Weights of a small transformer language model.
Size: 8 layers, vocabulary 8192.
Architecture: RMSNorm before each block, rotary positions, no biases in attention or MLP, tied embeddings.
Each number is 500 + 40 x the weight over the matrix's rms, rounded and kept within 0 to 999. Layers, rows and columns count from 0. Numbers have three digits each.

# layer 4 MLP down (transposed), 1728x576, rms 0.143, rows 337-369, columns 432-575
515491490475479511479504476529513530503445510504568512507436528545442448540569503503473545436528526534501541446508512465502516458493587421542524423512514549478500551511455518535484516512495518511454572534500475555475561459507545461557466531557523556492502477455430495528484448525460567463559471556445402516487481482456537548508513464478469522560523496524446492521472478522501510505524431497447466535465510518505435520431526523479524
576504503511547492469467489567499531490515485516521520481471593464502467469507495476499576520514448473527505490559543548438515484408501534578506597444494530493452531528471503568472548461515502444503477506454497465513568450520491498549471458471541542474458567511499545517505452516465507514499524518528462569471526455437566459516481471416529490528510509537586542428523515498523475510536498486608537456489421490456611533498495487466449
515505514485443377512428475498476488529528550471472419508512439488440484531500591617528499424485497458465543458527454507513579484602468464480411436469537505495483603530489474518530512558540507527533410543533464567476517500483552515430495534506519524530482512451514522541488543501497527517509473423527477476504534516564438524550564538473537477430475507517489483562498530513423499486463479498549420529438514494458434512473468530531520
463522472548491544481518543461536482477559458478479483530508401478480445560503504570519506504504523432460513495482468407462512448513471546594472554406494522571455505482581537460533463555460516467499455528582527472519495508494510562480525488451523492559522482484523465409525538455514523529515514528465467488522518404491535483520494528480479460584509486494437566508457523467490573477455485452505572463431546577480439510513467555471424
510507491578468418454496524530477527507488436412470526460451493519492496504472467494463544530437515436448532479492504462471448450457524479438492478486473470556440413428558509472546541525514517502563493452462558462409505550448488487513525431497538432417424507519487496505555458441531454521471469527470536487503527446438498488495495502463490464490459517472517484586513555548479553487422496565528450535428477543481521544454504475498581
508514519525511475509422559438494466491494466495558473480531491492449447511520551577492605564480461522441520458516460523467522522489514491461462544509492502422460544497468579490536481530467533434533495455513482447461521434527478481491531533504497450551500525546444548433487489484543471555570548482464541534443478449560463541528575528504450519464449548496525584515530525512530406500541428506468461510600472526509408512442491531519460
521513528502566454554536531525451445473491479485506472520556479508614488489483489527441545439518484549502512541454535478485522477457502470482501540514524449475527510477542471553514562545482432436550512498486500497475495474569461568489442450484506503531461467483451427547506507531485486530509444526498407517518501513617507431509571485456534433520510534485408475634486533465474514532428512478626527515463569509538526534499500414457419
559533526442485558503509485508501591537572496428444488453443485526482435564493480478508557534498556448535510530540533548498548465552491548454472532422476528498478466483505571474511521482463528477454492462577492524420490457494467557492490471581525494512433538491508431479538533493504537451517466523472492551468491528538504523506510428468468450511586519474487484596495503462472490466516452473484530450515473470425505433456520531460470
469511575524512458485460482488469506504540512516494529519487569538490454462478460534499539505467493486447478449457571584514448498489475468535516431452456484539503493488449459510533491479536544508466510483499459487365542565513487551510489453529564480531553413532407430470493430508505461510526503501473449509512452576394547545525486449485467540471427509500489489472492431439457574517475493500452483457538468481407498493501559443520461
561432499465473504484450536521489449457496510465505523513555483549540581409521470469563554522523516567452520519464465502530479502523458527436518501485530614564585467537492515521481502537531520522508522489549501487494473575486506458513498484454506569503494481468442519545533560521456526507538516517483495552501442515502457499480492441505484496508504484511546484545497489513532491501433466488500498540508533467492461529498507490524496
456467554460545493529509444572556511438534568490446492551483487489476496473489501532544474520506469502520451431490486493465563489507488486488521516489500523531467491509463504539446444478429529513503516493546613493483511522390459518468519492518573529454499542442508466525534472543463551477523490457548459449445529545477535517568520555468514500528471450477434511555484541542484497473502428480494467484491449436502494583528484473545464
573525513495567451481477477497501531562569502537441538533503496517486469533494555467491530439527516473538456470524529476500508571475568513438388533458480498484477562517467519512549480506491534465490586504497464521506496481499553466481480522552462472451533483527519509571479412451556457456518530526463474503523489481426555588467615493499482518512520468513554475514532475520439522495507509526528510497555555426490451509547503588534468
547491581487452505562502557530424450456598548454504526514470508462557452482470446543533428548544539470564500510488558532507509531510480491498462447462511604471494478533468511518422570530494524486446524499523526484552476470529525521464468543530503483562525501492517530479477539512478437493519495534507497530429595485484585539534484553533528493494512488462487508504552465572486535504530438440476564490482526551588562497537560541487490
533502423467503495584496474496519464441389451495509576472417481512533502521489532525504506500433494515435467556406518530522512529488522447528503527495550455510550565453495495530495513523437476493458514475484547579504520498514535430511508454508430558440494509431500572449494467476518516506483455522519598545491495416431490577499508490503492469587550480463477494450513440514535402529567551480514480494473503499476473460512478489531500
493514516544530487572445469459508553472505585521512513574497474555492534534541470401493524595455445572522501514446488467543436499517507431547526551581436484612465510489515553509392500459458550474505599572501490537557489460538507557549519390518482574419438479470518491507464512522532527578561482489531521540555509480453482478481493540545509574519477507451454536517480484446558509492523432513487456539469452526516545483518500458445542
493491410428484588472507544509550534504419499504486564484551539465548468481530487466544506474516490522511483522520487531533482552545485549496536538511512477464458474442475448545554523488467441486428460471488501464475571561483532558506460518526540485484470426524491530469460460508482463492508525509496440460495461549445529519535504536508535527522394464488535460421547528483509457588551471518521468512475434576462459527507481547487544
494461526520464483439475545501571536521494444519487514475540534448524486577421494435505479520437473528490511465475460449531495532502482529517534560519460494467488474470513484575526513492501500517514555553524549483414531490475529641408480473478450434523486449481513512557550448585461437500450544483519460473512511506566537502502540506525484506535500546518522439506546512567508489445458418479477404503569453511469520443497552509472422
559495460485542463527551479556410634587420461437456559446488527455455534535492439459476484525496546423492484453493515449503553581590521522482593426478520521541530491477453520523494552522555487446535520496460467472461523501533537505497563452501498460600457587479523524505510486546451480530491486531425468455470420503468523512498485481463493515565502492528576448516467465463485506554491410500496586522473499552545540551483487478549458
537494457504497518504501511495505464523477487543494463452474561482526608522449445571522445497462541524568498418571537513497484557472491565528479546478481464517592403510529486498474494436495505498571495529427436488543493490510522503466491530509530512508513429529509483471525549470483539450442524518431523483496583542573452490464547491446503501481393558533464483437507541543455488497496464546513510575429514500592543489450445482572518
491517524454505473524534509478453531481490505486510473484565527443543515569555532531465469428539481542519468480464561476466540560529529479502545524514476574494542508500449434468523515483530546466512552489459519421475514503544517508499553595525525530516528430392530469524493515531499514483466473563494552495534423464497535504420466549511494530531458537471561388511498505532586563489485486505504458513508543453378489511471506522564451
533485403622510543541543550464536448452482431509429510456496531432394479541499574453419506502428551450472440527465509465503551565509532508502498547545456501484519482481490449628525546503438481510543532455387506488495534513515464531458489477498466430438474515478443524470463509488546463575523514529492458509477562529523454480480494572507537506497490541523507498500495535605502471522517434552590466496435463497501487476550518509433538
511552457489455463452483556567465525528560444526517477563558495534422540487465471519456501560549531437538518494561509509489488475567490520534567478491521466538471461568503498588509527490398447521515466551516450473502533440499517580526435509514434585518501464503561500520600490512492525472463484507551492506480501502502548493561463482426514500524532480549512457473500542504446519492493546387475519483538468493553450472522520510518491
472456551493535513479432523555469493563474510461537514506453525442507454480557474530463521524443455518483509519446489441591463476471538463497507526454546516481483492522482503518489492442462471469456503532456488461427521451495515529525509511429631509544457497552398499483461516445428510516474486532501532557516511530518543503457515591530518555493476499489517447457518571520501495535556516539446547452513517466490436512502552507502447
468560434533555537518538448491493450446517432497399514567464490545417531536483439440541520458493495503466515520514503484473516470438567501499438585471524468522559452540439528497481459455537500450442509564507465447525558518503506512464498500492494546527510483567474509458483525527500480515498548515517432501535482521524487485482526497590465543515508595462519424462412509583532463473515567457404460521585492514549575521470453571505475
584468512485489487468526540480509546524570485441520602506467451528471551509438466525484469563480518413451447372515437511528506470510461483540520444538497512567473499454439484467468542573456489483443523475494516442495536506554524500529423500517578536516547631502456473444440483508477537456493474546526500502524468504485463537463526512511535522476497468522509467509521552471593525519504490442470453545515518512518425452519485504593454
514496551453486477475480459467524560429546566532412421440513505490509478497438479505546517586532521482480457512490480518458544450493479512537579492541510460478497497523486505505515512535474498531482539502491536537524561485507511539527482482472478521470512491439513470440539514476528459537499499459498487456527561530492475563512462503514497466466526545492444459483513518546439494521504470478518516513493501503515506433493468484513508
449464464502477396510528535494485477465468486426525512503418476509503525541486438454522510500555532490462537475507443474540438521508445573522489471625563568570465494445488506475523545477480514506508495457534501500456503486490597500460594442541476505472483508613471506461522463561479515548445573480517583528432555507456488489431480509521525472513545503509427484474479502431440501522472500438490508513456513482471513431557441489565608
439536503469472569510474551540457524507482465403438579528542472527434546576459515504533481510474482506508453501507477483509492500571530448533578478557533561513469519457428471477462600524552574425527496497463490521489531455512487495496470490479439511439554488589444533488439607567494425547497525459544497543432459466456472457482487532430492502556524544589482515495477498460546544570500448527528535507462475510511557481468477538530547
505499565455418551539421482502523535500561506543564456492488469552530480484515584499443487486512456491570503504505473495451505520486432525568499506545451540533438484577483532492503519463414480497476555499575470523540510476416465493456511470595473497513523520443511524527456511482491523453443492485467513431460486555569522444488488443536580498493543466475533519505520544526523516450522489445506502490544496471498562538469503560561456
512498554502533500499450513527468462538464540474499441467539590537512516482521503519441490510481548476515544577521581433516477461435530481479434540431498495530495507460472462555456449542482470478525564501495492550540451454480479496446475479550519503563481529495512491544502520534483467487535504397456487598444465557531540499427508543401557464507476558475407463484481461435572468490454505501503435490467453566443544483487500546535521
485485484583444449526554576523472598564518517550436517580496489559540526488527526587546571502503476534578512439435511544517532515467563515558514457504534446484512503473468533554487500475502530522534507438489461440505516440514578520479497486475360482484485486524501473447462469490500522511547478494558417529494478473511495531446415494488475572491460482487515470519509511506489552471479483471485514527481468474506503541540473453525497
482515507557476524468443481626466444539488510564522507446518528452446479524575553487558549488482479482475554513532522486524551499521510447497576540471511505480508543480484525517465478453557487559523521511425480573512509468461560457492575514508500462526500487455499509489476480436406420493527508491528487518493472509461465494534518518545513432480455522591527505443523510533499468507508557483453477533494505584510510489450528535494497
535533491454476472513540492548548428481447498532523466486488503542562496505478554435509473549583437578459577623500482495545516497452492508432569553608473506485481522461473472558529480532486501487573504544460559547540482535475501501506561456482416504497447540509525536412477478597487503508443554506531506445515548529521510480474477484505523455507532528503519570522487597497469489481502499562513567521497471528483524467569506462450430
# layer 4 MLP gate, 1728x576, rms 0.13, rows 338-369, columns 432-575
518559536567599533478457516546492525554490474450597483561526478479514541498454521483560532522498578501480463447547452527467504483472494483544448540507545481525519467462492483498501433435506450401450507611532559481564510482500466495439523560498507510518543571484569542435460480508517473520515465482485506498486432495503491479553511474545463429444450506506508521473536520559476523488552431492443499502434450501498475479481473535499517
486450453404502579506503552518508564414432500463513501483509552511442513456481511539483533464550556446509509560491506491519421570514491398513500422552468474580455408432507541493404522580536485467506529495526469485452493511529456506509505499478479510527446503525546437414484476517524477525553498570480408503471476430486500554515403438517546514472522520522466548570493470530551532515515491488470448553472487467520407532493544521458554
532546494534539561526493523489572428489497479508453453585513474496543525513534517527530467468551475519493530467475502568492460486582492475616492531477464482546488471574557483437515507521514479527531472533519505500513524562503529488508457452505519407514458464455529496513530535496520443521504488452573510509498513467480530475512447491535503467532498510450516478500456482430554563470532499525485476522584472521471544571473489504545465
438527515475521497481520562509520502520515549582486553518404501478599477513561556491517552551420555579488457505431495432511529435547514462567459581429530462545420512481469491457437501503550470572538504485552568461523527424545482449481529546511515492508435463532425486446522512468476495520466438457478536548525507548543506501534456463491476535503407513456486463522469538489522457549536514577574558490475435505486532451456447545540523
464492528557533467493545450557493485499441576507485510534523493481517453501501497495516456526580514493443515456450488468509464474508431509502564499483503504500511466534522455496517528583520512467451540562557549483462484518529451531525505527486425470510571580567512530413475582466498540596489501495444498493431450494499424514453494521495460505494474458528501421491481451474484432507462433533528490511463462414461516535517472504450540
501528482487464489525546521525476500469462483523485484526480540484475529428497494471460505532434490569479475468432477466477499475497484527472517433545465439474504517493468478514495517476495560463482509495532514490451480463416557465495515507479449529506499495485541548510485517523484421451497512516555462546575495460484470533435557510520457430465501499502589465460584585472463421557515504439454543539472610525499479533525444449443560
518488465465497574473579575459516444459558483413539472476524483521475562488475481497454457520473510476455525498573440479516580479506529453536459493467449479465468519421580494529482582464476491481518521526521496486487568531519463530603542417553493386493491448460479451576507501479427535515477484548433548537516522554510525508446482434478494518502448548433459534500479529471489506448488546532460548427532492446441547431543575451512507
562502548458484497465478504552464525527494462514499524465468510513484479474473556525482454533503444507565497540475498511504558565464527573486579463560531515499490568501614415484553476495445557586533472622475481516425515494520460538464470478573524558532492538538537527452556463461491504489441523456450558421482498531518476534487427460475480462423462495539513448459496450493508467574435450452513514453462506484527503495584435443491538
571474536535486463466464469484477544461598470488547441442523482511508555518506513529521446505499568490492499542486414479517510532485499417470504490529483474554469516595500440422465531546528388460553556456504489480469523475480532525484546499525451344506513545464475488608505546539483527434554478577528531536508525557502514481457551536549474492441517570520484622532504428512476538524481513513526433452454477511474569461396475507492500
556482543541512524512444505542466553581454560469455512522488522503469501583448489495502507607535465496491505478476506514441483511529533518542485483413447386511570528423550405466493598517562561488520511503489509441530543529544537448539541499534534523479507441502475554501478623572474520482519547438502500473483476427550532598478481523480458462505523483468524489473473510532543516462494507519497474460479504445459482502431520537481396
524509462510545508482482498525568533504506462514482476506535545462577457522481501453503447530500460480467551464459509502528524476501550484428498495447463497541488514574510489557514447496459470498544568537519492492442490480505470420506470492557485457417483528507465529453506470532500518537439557472492536485520513502512533473487503461531486548539493492503496487508502460551528492512478455505516481463574510480508509554487496467520520
476529551483504482476483526486490478401543503525553520552602527471433489522497502488541530525504461429517480456453532510409491521593496505470549364506547522412448480479488522471439477525494433472481495412513494460516464555513445499430505444427479532563465508474512480470529526505528538450510522512515438509538508504488535540487431484428534457485501482542420539523502474478471505496500507539504559564464455511439461535497492507492566
523497404397469430510581462443560516469470478483480417430460517499476453519464487455516523509460494453487498541514496438443512550503444508497439451540451462535439495506530500508552574629493552534492484554546609500567547535457561472480486451456479465415548559495461521503525591471475584512533491476515520487490475536581488521456466523476451546593516574558488537555579534459497491515574554515434548503479477463531509534462556492461522
477542491432520520561527465526537565477500464474451510517519506464499479470517459529418502518517455452513421544511497462459463445527476480517518567550487470494477539471465521552512527519463560507505467503511515479422477556496475455509524495442517432588499515551354546552495478501505542483439548515451475492526398525475513501478516497505483554452414533524581460478517485455592475479497566450451484466549539491500451503527507423524431
470576453465519436455461562478511545505536496566521508480501439468491572543544552495486506517479501557426491489534521522568516618504463547451589552464493470521534468494526624479459505471487561498521519546446406561502561439564575558564523489450468520474551525462529522464535496515511533477414477621507506495515470537485448516516392502516432487470524577469451433492480465459513587530499480498500446508532490578472466501495489531507494
467501491538492414470522464509462504577552499462526469503501515538507493534554471461563487525422464528449467521512463477546478502472555434421481465551468491475573447471472518603566566464433526502512468561463461493589506530493539508567557468487550479503542511517536493483539489461482428524506465485486462557522515457497542514528473498437485475525495555464529582490573492438501482592509537426557470480472505544459527542538482469455499
519519540446497468536513475487503524421582529463540540491453517448539467467492499577452521443461493425534542619505498476467483485534486486493453515522527533531530501574542523495550484433512501509502475493546440492553521509599505571455549461508475525528517522576529494530522551510466518475492528451544434414498475541518512539507514477508557509584481464478461423502526510556522522546557517511515451427520443479528454543508538457505514
535527498414508495461501470519531510470493494442476490513513613480483551544422400503531489505452439465510523425503493443516542496573494547545456483523485535464490442434552518445509459510421512479461531525560477467528528421546511553527479489458515500493559443447563540418402421463529532532516474477434442531474428462511469527377589475406489515541455503518462454454532535494610464470560529533435487505552462464577455504519527458531516
493452522520545472505483443548459480504384465512521477532504528503534485517516504531446467548525563518471473459510486501488528486426576528546498594530508437458529552482477508448534482479535531484564445539455473424437506562509549503511538439507491451476531502430519458475480465467502568480475422507549523499538499462486487593506556505540482490473530498420565505438503442476533487472433496485490482532535553438526495473521478540532479
430503490499545474483441435498476508525526502483475450422470503568459598510503580499524545532575510478472529484507562508508500521445500564539489527488438505415542482504529474505547498496476490455512517561494525514520542524505517551558505450473529508502454472532543478455559482518551442542482509495522478455540481505625476454564511478502488470471462489502596539476584529507501506493553511494600451561566446510380533530477511526575429
519516451492514579475511513538499460468502527512474554482451543498476441448498512441468494456441556527569522492517434466484446494491495522394399488479550478403561509432531532518441508464521453573432513494475496508437484411527498511513533446510439535544508495469479492521478485510482549446473462483530560488539450519442465489528498438514470450453515477494558486436518550507500483513569428548502427496577538561567444505552492545543470
437487420547469501534489483523570474487466548418531562428511511538475464540470513553460591511462575541532483433471523491507508512447524475504461544482485527551564450486519412500554476500469537524562532510443551484495534479458536494521489495570556533553561501483546456466512462556484490401479485494567522561454480476517526540501433479454446490553499514507445421498493485480423539608556529507487467539496527573471525514508545460584451
525480495547514498506506476519523538523496544540581513499502508518534466467558506486494515516552513500450524486510531501535481509549498482568465428489549493530518533538510538513525433484474473530471466496537509522496567526538488484492513530503515453516518493527507507478419487509516532497509438438486498497508532543591475463557496472503539472454483495576516411490507524490529476578497492423511503524530486524467505442472408548557520
412467481531507457562537526474440413486457455608477436517530501454549482503553463458437460478511496475441512435512562548491488491490458557505557500477508479521531476479556488497516467560481518525471458585506511585509509472527473502472560539543461455503506549503490482492537498541442537507488531514479516532547527491554509478469507471470518533510512464522457554560478434487444566534517470562457524497456466509460454554470412525495495
565494428458488527572552447465498476486522505537530510447515431516506549569509538463502562511498472502535589491508453504504554506472534449487476472533447486531472539524456440482558520487489463492518481449450515487509526458460481512474497504479524543522469488514510540544514497542453477517515502504504530487477529517498538513550526512499488531508487540556503483525540484517547477507490448520461535452538503498542520468456478556530538
397524437457563526482437518505573475493557515527530544554518462536490520507467550495443471530487473488498449516508440475564523463536516557431510513538479420531461522441500509510540477536535521532564505523498488562486547547484513567508515551487502454452487510434466536450595557505487494551489571480496421501583491452503518509467489508546539515466445472471512535490507468455527519523563521530522515621530482493490536554525512469435498
536551483542544500537524488501468413488472536500516494501503528451462501486537531482462486498485449404487532509451511487516506531478562528415489444475479560533450421509443489375524490495483514509472454506543533466475534557487483505476592525474454480461476458422478474546459512474498517511481518490501494499507492491520438490613547499509415476437482478474529467537540518525591471459479464486504476560515494435488429463538461456498527
494500521496566523540534534544521519480514539451578486497507537460532526499503492440472435475437534488468542484466465436437464411479453497496442540495499488452528411500497475487507467539502523509465524478473509524510507458510471613478547493462493551471510435410519496483470468526571525446541537430558485483546500524470506499457472564512524548543496450547471430467440497473642500548423479487473445477552481529493490481503520463488479
514570535466458594505586515492409463560508427546491542538539511541434544442467480472455514518438470458421485503488542490540474508491460417544495563518550426513558489465480474557466540461531520509539479461508485477446505525458483488498460455501430517484501526514517546454457550469476435566525506488454528489492507500453486469489476538511420527495454437507513435522484488468469520485479532492573491469484527492466518450530414545550495
387564476502499551498524469573550386487475488538489416533519495496494483522410497524578466525477505368565507551571481553493491482494556456510481541522478487432511474456448469473548492569509500566519519527521481510451493542508514507432516521561475491517480558608543470472498519508462479487554505522533395465464429526479505507460481498448471572506426579465458485493569478458645507580530509452517530479472526538457518480368486535475497
476501470516465423501500533526512529503471473531532464457521570463508476534519484547530480575492588438482486470502508483521461464475544508445516528542545468497544562441491473493441482493421484532623511513496562561554502611495453539484543495476504450495538432499447411468506498454440522554507497414488473576496451483533540544453534510508539435495442469450486414418465561529615555597492397499533485512497498501475542503422540481542533
489545470578535448492520456471513532466493499462508474459491504417459477495530477455532510484575500462523545481591467484504516414499522484477528546469524522538468549526479453440413480497503499583496512502490506475495476502537555477508496474413526545530544511497476456568477481533575535563605489547487513549552480509451526495478502496553529505464531492493495515477394456524541502479495506506446485569478497528481447493489509525473521
# layer 4 MLP up, 1728x576, rms 0.132, rows 338-369, columns 432-575
528513475460504493527457463525493507516507527556529494531478487499529463527565486565550574473482437408575552595517461579576505494429473508494560479516445481487527512560565602505473544522532535552507483564448456518503544505495487463507495536485519483447492514579531546504533501538515493490390456423489446475481585580481518491457562540519490456493517475485475535512465452467484438517501527469488411556552474532462507416469528455461561
489503421548404452492489502543534525496569538454535542501560495451513499479506503540481537481511516456449524519504477530531520502508476444509512473461461451548481527446445495422478569477490518496497540457471458521443534504492543454470482565469523488488476460451527493544482478567503519506578466448433529425549478539494483477492519503520483519477439462509453492505446523506496535544530464491567520517449539452515495410535515535480478
480522494520484512439545454526442589490520535466544426520426594516493520504550518467489513542523466560502480514486478460483509427529482533586588517449475441464470484493499531482481461526518444469505514439494480500544520453445481619540528521482511464515528565554444422506558477507487582495528479490506486433464478511510521500546502501541469508503457551451570554538483474412461435466482441594475515528472566538510496481553455453486497
518502488468515453522477561516527514521458500445551438509476554534505677431522503448560540505446502532444551452469465475542569535530484411463489485489520484496486471494482498501529445512543517500561510517563465521549488568479454523514551514433450432500457484430493439444483484515496512528476543510505503459500531452585508535527451506478506551539501502476516516533505502465500462503530464453562493499543542483535446504515509559508528
505443539529532519531433569500424498538524498517498518485506490439470538466543514557479492515461448471560469475526497483545490484470559487545504522480509455534438529551487459490497572491452488484455457465465508458437442488487578503488511486514500522488576498524469494520518499459523515461528492512488470510490495445532543502499476555513444549504569563471537520506471514553532498510465512448485475491525487449466485457516470442484444
517514589534441499446457456495509478545513531490512540493449564459476542573453483510540544564496458483514484507416514474540485489560530518427479541562495529454537507555464466524518482467561527542552606501469520518477471553536493462533468511474462497456551505549433486526434503496527480449518451482467537503452508512556478434584540449438521512508400525513498574511411524508534497567542508480601472483519526453434451495479403500497494
466547514579514548531520501407418490468540576511409462502457526559504466502507501504507464488548491479471512537510448516524550434479512490652526509490497500595563484545546450448419561477540547511586541463494455499544512578452484481530534531408461477525529421519492536508490488508487493594470495549558496459473541496530505546477507529442439515508527518469460556500541529470525543536525461522530508454500479569526509455477570461496536
477452521478365402453410479455573527474560583509470510519515498471517467524546415533427534415474490520490591487545438456553542509480466517504479499513475455565543517510498471531468449440624460471537499585530456443474513517541507572466458474524532475532551418424532509524546414479524452463556562530494544419486431553475442401487416502507484450453506485483454556454493469490474519496492510498466466417558520517491495509465490430521560
491516498523510482517513515485470495461552473508520510517521551506457451491461453471509501539547490479465424499514527587566612465436469463530579492523514484488560519502519504486535556452511526467468541514559533419534531466514530503489519513500506469575453427436477505493513491538506462505462535487471513480495498523501421487514516516469546439523493419470497532546517569463501520495535579596446448477414495529501485520456520547455557
513540535474512476536506529494478543494554444488507518430493455513485487531540455531576481489485473579435482462490503432451502451448527533481555439478524492575469419500504466586511424472491495527530525520490475612500509448432449488463480430505570481465475461526435488457600516455584528466607464484477457500482483533462523491518510422473449531513535491531438517474515503520450513441468417462482496543515515463535581547503536551502533
510483480495558505514552522519434521494509530497453470515456477452512543475514472554501512599505517574450484534532457474506432533517501512528529523452529485508545476544521505506479497525524482480543583544524519469451519499463513499488479511558522551519497504480476483532501496534574475471553519520512554478520444511502535561445452510531553499437449498446542549496472472476558473451500491507522458470505540431583550473485527442515421
570467504475431481470535500508498526508502576490493497490482491471542509530515486532523547534473576513522603502512525526546539496524527507489460507484515598458515501584531532428443441506563598478487510617517520547551489529565522565468525488513550424499503500555504491518449560534473501510467554541482505454564461541465450470446469479441500465518466462517511469523577476574449473475484554525488500537465521506566546540482464553514476
498474513521487498438511468496546498494489507449456454476493478513485469491535461536528517470443525490547483535455397488496478436550514551449502497532495496499561490446491460517610513410454542477409503556597473488500585526510529534392512471546433475486482508494534479505494429469513501536452544480422520524486422488499545567535547463490519484553530504476492543532542493551471532496464509515509502425471513507451485447585491591454488
468456520496471516484475508551523608501513578531565467495466503585488446535484472479557520537499513563507483447439514455470434395555486527500517533506543447529534495484602475541450517539385497531555513509487456494440411505496539468532481499504499592492561523525440483497472550539496494501477550501463432568602471543500511441568470541549501493510507530446577548518547438573503547420465542494515509467468530512482515500425479589492498
495462460541501462451571461458528518517461435538486514515523527514517554458499480572521509535490496464552544552481559475419516429535516510432450503525506521489515534486514433459509489559528542518564525520477506423532493460429546510450527487530432447428512441546450478505472480480442527546534510470481465458505571485506445499522466439466549479426391460527458527525537579485529492526558522474458495510487461509477563532509584529532481
527498468517506514530544459548497424541496447594506503477414478507543465585485468548478479489538447506484514552481506539465530444467498518521495572537523579506498516458527490442453575468510501549487516544505539518423570503596439461468418483565457517510477466551461494503413476555497547563463498482472522481528497518491520508465508433508495508466512414490522524523493520538509550486485478535540457430492466504483453506441516460527512
524518469471520466514505473548503492520493449496553508487535587466544495456492548483507523494477469527448439399516529550490482498466539532509426490504521480467462476493452510563506594555502472538518486451503506444500511458478493542500489495566488519471550473601498469510545504523499470515454508544486457526440565553463463428511452534532524497447483545505485496534421480494498570467512513415559492465438520476487538469482475430514506
524488606468490543456493482515498488447547480521521524493455472510484453507491500524486551546479590491575490443541469497488521580511526511548504407471516508487500462431520519544459475470511473533571525478532416549495496523475533430516521463491463489457500455450519536497509514522491454455461511459462511521531538496487493448443500484501520465485479526455448471609526563473515453553502500450517425562543440548478536438586484511524402
567497496525578583451503457488561485491598457457478518532530504513495506561501463505515528544531416526543480502518507472417461612455498470514479505476521537461463550494481470525429499529529551447503468555456510453473476334469499492476504591526476477477549548487476495524484498449536559467594530515455485511426414476587482454552522535461546554545420484518470513434473546468517460480477449490534509568560461513504561510452377505454470
455471509495511495490517538449455549520568531498415408474520448505449524574511547453448478539525489476506558425478560498362514486557490531498473508528476466528523544522505479431472498560520529559545579585492481568518514511526512542473534535485527575487508406512514503459487498584517478506453550541505418556483514485565506462454502536522541462472490474513567416500497571487531485575447533538449511502420482481480554472495519500493552
512536512494546547518474488529505482397477525503527480522458504486421460415516518442488502564555512492498589464499494499457548472500497442495525530497493516483480416468540529481507508501534433524553569465527492529503439494426494512502517544523544451487507480493496501479554440540520454535531523518501473527484444544468474541450459465505475572525504470452429541520492461550574438470530483463501487567541492502493414456560504471461542
561465526403495403528553442598484470515478458486453487514472526460537559445601484513496383595543414565476439505553485488563536460556475456390434568525465439548500465428445451527428479537454469496473503431480470415493490463512568447506502498406549462476526507446505571548546488439507543475488547560484475489569554521491517605577512531409559562488482449535574454516452541512549453633532506544494497466433495509523498487473496444532490
435582569520576482464518602497504467475534489514511465512560484518481484500550538576534530444499507520499505544542582562444465541412511565501505439469569532533556461507476551437479488504468495508423512488427480499504544505535456518485547541508516490478519497509461500489560564497505536543513477476494431543523489581534469525535610523545570510488501483455520488520593513507535454488444536439493551518575509514414560542460409444499437
600503468431528496496512526411525505535478490523474530518516519512511497482498501434513526540504574522549541537484534438442532479464533491494531466514452464488466470483568492540570522523472467451473482448517471508468516582540458465426561512469486497466524528460434504419467435453502554510506551553561534540483489520511469507516433470447486486487540597534480557486566523470429549499506451534484438453510535522549465457493500506494530
549546450496503555522509464520501474533522495474510513448525510543516535502542476514483553533454525526486494550451486492486567510526518482520479508499497513573502590434458519505554457484502494479530509538515519525503493517491480464487502531476512551507503489562502539467496516544523509498492509535508546449458472499534491500493537513470484486500465492493501552465474447497619475488506483510488510445477537452473526531447539582499483
467517476522509556511471475531462491502495484558551541449527491577382473531515543569450519441483463472494500570474505517539427502537509519541544485510489525521549501496430471534452550497525534416542510569519514529469452544544519502422524538488474514591537452519500529526523520490493455582582448476528423458519457526465539494459485525494419451539582523424500514513506489481554425515468563545505519524489470482442553427562473505514486
511546521519471537504534447496406486488493480570554589522539501521479404510497522519574527431508484521494451493480494542503502529525444513487425518487554518458456518386498456557523498453450557513434513513508474497461580568488460527520443463577572547476486524437491526468534482502530490527532506460496574412505478499468487527460544474479537489504513473563510577466500524475481423460590519499482506519502471469489502567449495467526445
506498534467503563467511467417546485488492418429474478525487543447575533562557565502522513572429533447440528503468499494514522452526541500455516468494488471533511463523473563507476499556453528463555454466473505505458480502485487491569511552520523439467521487545531477504515555514492439608566446535513533445441474540556512483542483498521509481493480513498568537541487555517545539480485564556566506470500459544470507519470474515536506
496464545420485522525482502501476447463466539474481479518571461499524494462452491546547456487448386480502452604471466490518543490488518533432540460456464426517451469447530522512523547503522449510432505574448540518417422438438462413452492579481579499428543497531477542476462535502504493484473513481454473496456488531492488441474495491504507441499516502569544463491576485490524541495494504554472510550443516507540481473577449444512517
614464469530505508474535478475477564424514541456525549493537541455521496526547466492462521526499507553480579447444492555506512554525506544491523473543451452475474476576487521512532467478443441441499491501485557503544557517464551461525544493424503473454512528544494544512482506523457459510536557492531486454557502531513606521531483530568471390453511507497530481563393522545478528422382493548549476521521440506571402536605467518521441
487460500482480512459488494481471547536521535531546513499523532489448506447454435558416533499399523458489560500429535519520525600529476553533528521508477511458551472517481489498559494453515424539454469510452481442539508559498508477513470401468447518492526552526398514552522511463499434533521526439483466527615559489560533457545541578579438510519415496516515482476480544528485554442493505477460544510461576530509496523522515510504484
586457502577442499501487464473525535506470517427476483545547530547569507437492528514506515477459545458460533487562522504491450479558512509520508487441528574510477515509500450514498452497522538450464472490518515548541479559454453534492555572499450578460465483484454514456495499505485509497489473475475470526495468474476458491521484507529514530501453494438557489521485545570497518481539474525506524454578510462444566547477487553527481